config = dict(
    n_kv_head=2,
    positions='rope',
    parallel_block=False,
    init='normal',
    beta2=0.98,
)
Each number is 500 + 25 x the weight over its row's rms, rounded and kept within 0 to 999. Layers, rows and columns count from 0. Numbers have three digits each. The size before them is the row's rms in percent of the matrix's.

# layer 2 attention key, 64x96, rms 0.218, rows 21-31, columns 0-95
103:479454506496478512457529509486504521511511505522494495460525518476444482486465512509526488534506493473534514472509419534470479512516496508493496519498492533478502517521543493496480516531525509503463526507464448460500475511558500531489453512517516478501508497489466535479479475538508492471
120:500542535507516479479510594532488483517477522475473534477510471494476499486488520488531548488491558501487506498516488521474523475485485504481477507469492490486485498498505519514462494487534496451447509510520515509469473542469482512494522506502581515508495483488497511535507468513514520524
124:502510463491505491499461453447449487473466493484521509467472519507535471498470519486536475509489489498525515499533534486518487486465478518502489495496519512486490523486466506515549505512496487522530504533531480494461557555488547520509517478515499489527482513491465500515580492499523518473
118:484526481476542554487455450480487483484537513479500497485476485519496441505533505506547517483526463488510547520543525496510501497472510483507509484537526498542472535481475492523536483516506517492535467520482515520493525508509498497474510505547483488510496463496504566495469464535523489480
108:473503537523475485499502517538482508447533517480496493479518521467416534489476551507482481509530482514515517529455509533487510499495486483479508483521469469487517489518508448477484487510500484522464546534528494527491472471477492501499517488549485536492482447482519536492504480472504497520
099:449511522522508484501529531536510512526512473530519521475492485512508510491475587512530502473500515485500496472492508497513454497470517481511512538533522498528477481548507494530503506515450463526501512517500497487488498528500514514548464474520478475499520530521500504486442493464515462561
114:496464521510480490499503448478510495514504506493529507513459433505523525468490447480449477509478539524508488486511505487523513540538483494533526539523504510521502485481481527483521518490524568488544516491511508512449495502547516473529508484524441494476509514493474464506507516491474502479
117:518485492467487536515476492455474564476508508425492488502491534550492465494488512518494493476507514491512464502488501455475506520524443507513484510499480520513541493542511484530529506480516500472520484502487515498492507466497564500507523465531486474476444548517508495496533478515519500513
105:515534484464485528526499501516449462481525515482497465511512481522453490452533486503528483506506508510439486528484496493475521487482525488480487463503554502488500483485489481544474466522524493464524453525528533539490526505495515500482488504491530513469494504470446485514453489538523530514
114:523503460502546484482525516484490482486497541481510506513520496526508534501493536485514503519469485513472513540471489540475499463488504525489518463539519477530525532463526527494508495470494499515520522543492470475511514580488500525509504511536540515512561527461502472470477452473498508500
105:490483509468524499454476489520508502479508536524491462560459496501489482469518482485523488525539464539506474441481480539463521451471499500514534482493485515491487482476499526561511491536518507487505473534496492535524531541535508521479518518488493518500559487519507505481471516492491519525
# layer 2 attention query, 64x96, rms 0.225, rows 22-31, columns 0-95
110:539517460524522483505529543489487481501493468472440480479475491512469501545522543540508508486501476532520503503530506510526576525526519465510535494498478478512515492553498527449457492514479499521485482481495493508528451499520518498507526504478507460507473474492519547516496503504504502528
113:504537540438497460524441494496473512467519512527476499476489501505539526503487510464513488499503442490485519539533538506523502487464497532495487473492513490499465516513527479535541458485488488487508540482537498462506508502534532548510507516485464521499495502484489503553549505507473511507
112:480460498513501519516489487524446495470532543516515515479519506496478532475519455511502500485482462446537531537491521522480512471474519527458566516523500493540513540493484526523527482497538521501478455468483521525502510464476512519474492523494461504543515504494486508506464513528517486480
099:480485531516490459470522516497507517476475494496545519477533530491467490520504516495500495518492491508499531509470472470541512481527479474452513488500483511533481517504518457464525542538471530470503493477522457532457486548523500523556511482490551500467486466479496463509499476473459518499
122:468494525476477511494515517500534498539450451534528507482529467540521530495435486511488494504483512459530513492521528482480475541509470499479527538491507485510530478491492497501563493492523463487485507498485480484500526510494495478504529486542463509533492559482470448527512526487522489503
124:515467513523497477522577506467471520468459511495467446519497465556474513504460477471493494514518503512453494526479483482475498512523484502468507503513519492494489466489528489516497471544476570486523498487512491503490484503539495508505505513469508536469492510548453502493524486519514530531
098:502514507507483519495462445480507516522508507511441521466512502488511519523452514528516487471510468472521499513521469455450521518508495499501515511494477527537550540480485569541507525453549511481523489525519479492480533501508531504522493489551474526503526529529498499491503504523472493508
121:497478505541495502508483506495488506465515510503476521544547487475496504531546480502501495444495511546492496536443500438464512527508522508434514530498495505511527467510511502514517506536485511533520465454466535486496508501519534484458475475468523512531499481480479523494490517535495467513
123:477478441498508506475478527499523504474502483532486473499498461493511480522470469498531502515506438492498497511527448510515525502488504509493545513506523540521533510492451485476521531501494514531515540494466472527549491469429521533504472503476499473521537508501549516488502490458477484504
117:510456466497459473479526542486524478514525478518517493508439535519490519494512477516478476553504498478505495499482477506496482554517490472494508478516507487487492475518513507499521492517558549513514523474452548525542516509515486531557517538511516495517536530506463497460518482478520492494
# layer 2 attention value, 64x96, rms 0.373, rows 0-23, columns 0-95
076:528502494551511476477500463501531459472503485493500463520537496501481488543469499520546510490461511523510476519510469520465496507495502479528481481502504466527498524549466530497512509490506498520470523501509455511455528503503458503485540525487539466516495454480515525496463440544468486489
075:468513513490484503462491506498509513522465495497529558501525517510449525487544498488492523457559443516500484515460496468513480467539490527541476482499500535474484452500543459448478496494521489456463499541499487508491510498485523477453496515509488491499507504527524491483500495506475527477
067:486511490456507435535543485495493498536490512497500528469464533486494494518512517507521486533558502489529483477503511467537499462476477551461495506518476511464501480511475494476491478486475534514508490481489490483546546464472500484467478488500463483522476459531512530463505481483467504464
076:496499471471495533486516492466519466494487502493502484525501485463496484516472482477499515486488494491560496466554500482515498500473502466491524494466493497509509458489455518511530512468462489492566452452529507518530500488524513550486546469514461482522514484487560490473531498533503525485
076:499506487462466448540521479506510506486475450493510481500484520485511499545513493545437499459488511524467484498505503474518504470488478491506436524467529502447497521518535493466473494510481460501512487511497510487507561475522469495499483513512498501462514477514501478515446506492485443499
084:478498504479538493489537466493486425526540500507486483475446494461505486481493492497515496515532520514489515471483501484488507543506509500490500492553521502498515532511506511484510463499494507530505511510543546510497543533495530510479500493508483510497441512479564479547517502527505424497
079:515524511508495535502516479480522488480513488502500463486463482511449498493462493504481541482509538470487547523494533508504511507511507452475529503515469501543485476486494534499453465487462502508497524468497526503444475496562461500465537500515477457520480486489487490500492472555524543498
069:475522513463524514489562520483517529531493499546509467501492475479486507506517460519547505470494492553474483496492490491482479539487466489497497483505527506515519472487525550460500503461480504485502541469520570521533487504515462545534492472497526481507528485494485534520520514523460483488
076:507440466441538528501536509496504513516481485530462532490548486468492480498486467492522521495485516487515541501495491476442498523489485491507548504466530544536503513475520511538506499484547471499512509502477496510490502481499522496462488505489503541517521546510545548487482473516502460516
071:467498480504497481481482557543492513558474509466480478510475478500477522515493482501494503529514519506516435518474485529536471497556554515497510528539539479477510496475494492458465474500510500498500529496514511461486465523511458444484492509527486502522512463512502506513540499459482484493
067:471495526490505489514485539490505542545462541496509459498501497525493512527488506500467530488526547510527489485513445483549493464550493484554558530485482540527543481490476493488495523508501498539507492525481484482486525447474521468521491467482530488491497514480522464496503525505517503479
064:526500503493506471520531466500496496533434480517528493460493503462497476506484466498494507525527526443501491474466506528496498491533510484478493508515484494498484469511472467512540482485518454519525506455515523514496500575534531511491537479466534494479530514478491539460468507471459487491
074:489512482504498496492479516504519535536503496555519485507508526513512539482495478476478481562502491539535453498510492510483506539503500524529492523504523519455529489513484466520490505497502486487505510546471519508488539489511483513531538517545516461464483485475497494498464420508531502566
070:473520516533514462537493492473527473486505497467515518508505511541493539520508531514468476488494490489496487543508465497492501498537490500463556504492509481495456515510477453536502454518476489513502549465533492539497514498494487501453501448499505527457541484496490551492549516473486467492
075:505548483516534524498483476455473522513496517508482512478461489482451528550494478491465482524529502515490508442538522539484499508548516460499489495542450456485489479452508527482487511503544498531521497503491503524489522459518492471503495504511497470528524515483521531474503520446500501482
073:494515515498497481494469456513501551489480515469513521509489476494511520502480499507474466535481476486514503463472514491527501526524472517506519500510450501527524474506511517473484533484521504499514493542498484496486503568453487537560503525503461513519423487538491473483534559472499497502
067:465514520493503516480491495460497490494502472513511460529479501480517487510492533481488545476501493478493510491476523524511521473464509501489527482492473441459505481505474490461489476513527569527475538527471504519547534538557496484459550504516504483521478512459510517520484495475448510503
072:493500485447515507503501522474509454530500480481533543522476495512542470502484525505511521508467505513519527510501552495515522507493504490456483502484500445499505593523491493493549546487495489494459544527490465529502500491488473547496490509519496469484503496507526501463462492504501533528
069:502500477516513515539468459523497502519507539511518515535512534512481523485471470531493569531543504503504458508472529538514481471497481513485466487481469485527485497482475501514489498476525525471524509466494530506471547536510499490481461519503536459547524498463495468535458501497539490495
071:502523523499496488542510475483521508508550502483511464462549494534493508493438520513517475506456495501450494509505530498475519529516458509507477521511455499535494542478467509508513538526479491538471521511485466468541511492530465496489503527452510504541510493524547497460520478525492498508
080:488493507484476515517473456477525528503496522495472466499449506480500491547541496496465487478556517500483534499501523482545560512504497525492559526485486501500509490464500460462504435548532512485480487530481501483515497491494544456496482471495472489524519492476521536510515509480484480495
068:524498554511479517492514490482489505524474500481519501485487449489522535531514514465452506476509561475524465523485509463489492529537501515500492439507470501468505519482573487499517515513494510479517544496527525513486489523540530514460501479491552517515486523473515475524468466506494515523
075:528505506475529507473525502511497501515522499458494526476499507535498496476496514541507531495484492488475501481494488503499500457460543533498467524503456452507521504484480486483499536492465457509468494462502565424521489489455502495517526475506489509523439508479537489546462478503506501508
069:530441492445506485471518449437493537472486460487505510491472529490510472487456489487514515498482477522561513507526514509497471499530519550494535500515527471506491461460509472510530511532511490489536517511458488496518494526512485493506482500541494500486473494520515502483510505489537558514
# layer 2 attention output (transposed), 64x96, rms 0.406, rows 0-22, columns 0-95
077:518437507509500486489545531526493494498515507507497484533451509506454470513503494502483448512503477526506484489493544436509527524497469565492491514527472522463509504487505492510442473499485481493489470536491535482517473493497477491465486480505474526489479510540507510555502549500522478501
072:491538440461535520521531481481494504500505518502479490535496507466511510525455507541490475494490507489519517537516528507499512526499480503501521517485489463515499485493464481518491542456513495516525507441524528474513495490514491538544488519533466541515476442465452520472470493470540511515
071:496503502495551559513482487475513461464510458539485492484520486503540519500504486513446486449479502549514516499465496453511501527514529474497521528494510490525528467474499485516506486502508507488524485462523500547493504482481530463503509490471506497511510533527505513570486543557527495505
072:473477491541527513472517510498536481502538512494502493501555503496531520524503508519507495484504494587522504472469462508468494528494493496491470485506507529476517496481481482485482502484491504537475533483506480494425530507441483487460475469508507523532515501528451531516498488461517472467
079:450484484490528522484542526494482485555516525516505523518489492483496474482472493507549434487515469465511520536509563514505510520557526503509542498534460474519464505509464466544553486505500512499472499470477472501518501493505533516502493491520512506460482486475514488511521521524501521500
083:486513543521491522515484510478544525475483494469530498495548503480489485518504510535495504493502467512531502504535491505533490471487483513518505503490466485478460502530451526519476497477491519469517500468492450529539521472481483468480517465503499489549594457539469520500486530498488504516
083:487472516544486472484455482498479515489506535476488550534496471485533469555521497455484501481508473501540482461491478465487493504479517522525523491476503527470512529517505456509502500514524468458524471548540479488500487503495513516504461456503503524517510474463522519502526518461508448523
068:567499479539486502500525489501480466473493513498512543494504519501510478505477495518454509528524490500526511527510487513473490511507507471546502513491495473481517526504467507518534516497511514441470480501505446472497559523517508515491469562520473516529521510509471441499539453455496509506
072:520520457506467525470521490568482483459528521508506473506493473497504493489500522525462504484560468519486495493475520500510483467503494486461487475484469488533505482517485459481482491489465534529515506508554491496528489511540464484525464456475498485521479470504485497482477505478448553530
074:497519514524492497488457457431490504418505518515470512462505531506493496487494489488506492510489496499490460511539498487483506522463461519515456509483491548465495536497503555536548547443487515488489496490501500480526515517516496542515505531493493494495519514463510476499520513519491467475
065:447498445487471537490503496507490493461482486521466495486475476497530511486470476478527516441476482465503513527480533505474525483520504479462484452514508507517487525487482454550479505471487523467509516470492535520477509534469528527485489495508554510512517501526501540533487504519446489497
067:503531490525510512483462484568506523472570498528476462497515472514511492484491512509531532494475453511481486565502482497511502519485521486511510470509480503469527524522488523489491520497488537516477519519558471504510485443446485496475484504524490502501467501522542468493504503518544477526
085:546532469490510503509463448523488517479493504497517510503501509499489502489498532513485546444476496514488496512507564474548511498526495495503517494525477461511472498501490505512493433481469500493507473526546438494471524520538519521465501501480503480483485461516515514497515532514472460441
065:462509485506529514505451522492512512493455503504446490519487478482480485500544489520544503485519491474520529425505518505468495499455468496503488488541512532522538458473534524494518520475563518487532488488512504520518486457488538462491516493484489535533483519527490486483498509479511520467
076:505496487545505480518465510519494526480488523535501495486548510514543473493496485490520498508517464524504480518534478524517545519469486518520503510456505527482554519490525473507532507517470505505498494467491552489468484487467550529476482515522508453499474511538509449492561529536463489508
082:459538482517506524537491508508533473539543484536487475484563516511488498487497498492467556446501530501555525502514528494506534476522498525526496476503524514459501528509476489512506496459500466534465503505472502513482499489538515476485521477501475487492510439472524492521464462522509476494
066:520470534481553500512491543506506548508482490503501500452524487479491509508514478501527459504514479491479500546506499509463507495443477508541524484500518511526512464506491493526508498482484455459521456437503465519475474481469497530540479487525461515510524553509494502481499514506540472467
070:522467566540510501513525522516490517496507491477514501496521516490509538501542528517537503462546524489475505479474485505515486487494522525543518521502508501477506435504529535543481485510500531503550490455487527525542469513466536470534499524487472529508517535497486504491486493506511449473
068:496522528489506476452509476512470495518482479483466493451489483492510414541499529459496497475432473498516528490514464500469507531455505483524534536509493503462474513491487507490496485505466497516495470537495498489489443492490508527509506499481476523490473510506494523441522505511462484526
071:476495474495481495495505579502490477468492489523503511497472497490472448534502484478478512471509505497491524483524482434524506488515487468498524478500509496450485517552556478499457446506526518471525462523514497543490494522490498471514489447482492486476483486488487474549475501528515511486
075:493492506523512517506456522513454504531481497505508525458513456489511547474472507499499509515477468484513476494492532506479452449479455489502518522453507468502523529498510474497544500471532439469549525484468512506474537484490501489526501497519507496461508513458515480444517522496474527493
073:474523471508499474501452534537511549493510535490481536490488494502502520477473437522528540508503502477472543511493499503517491467494509497468505550501498482537489487580478520486511484487514474440489486517532473546521489493482452502502463520500499528492514486482519525472513528489493470502
086:505486524487484494506518522530524484482535467495529494516500500523495481480494477479511501511483519491502514517498477489512537481508526488506531432473500523492463469510496536508491553530519561531522495455473505522449482523509486501502515533559544488496535498466458487469526493515510439533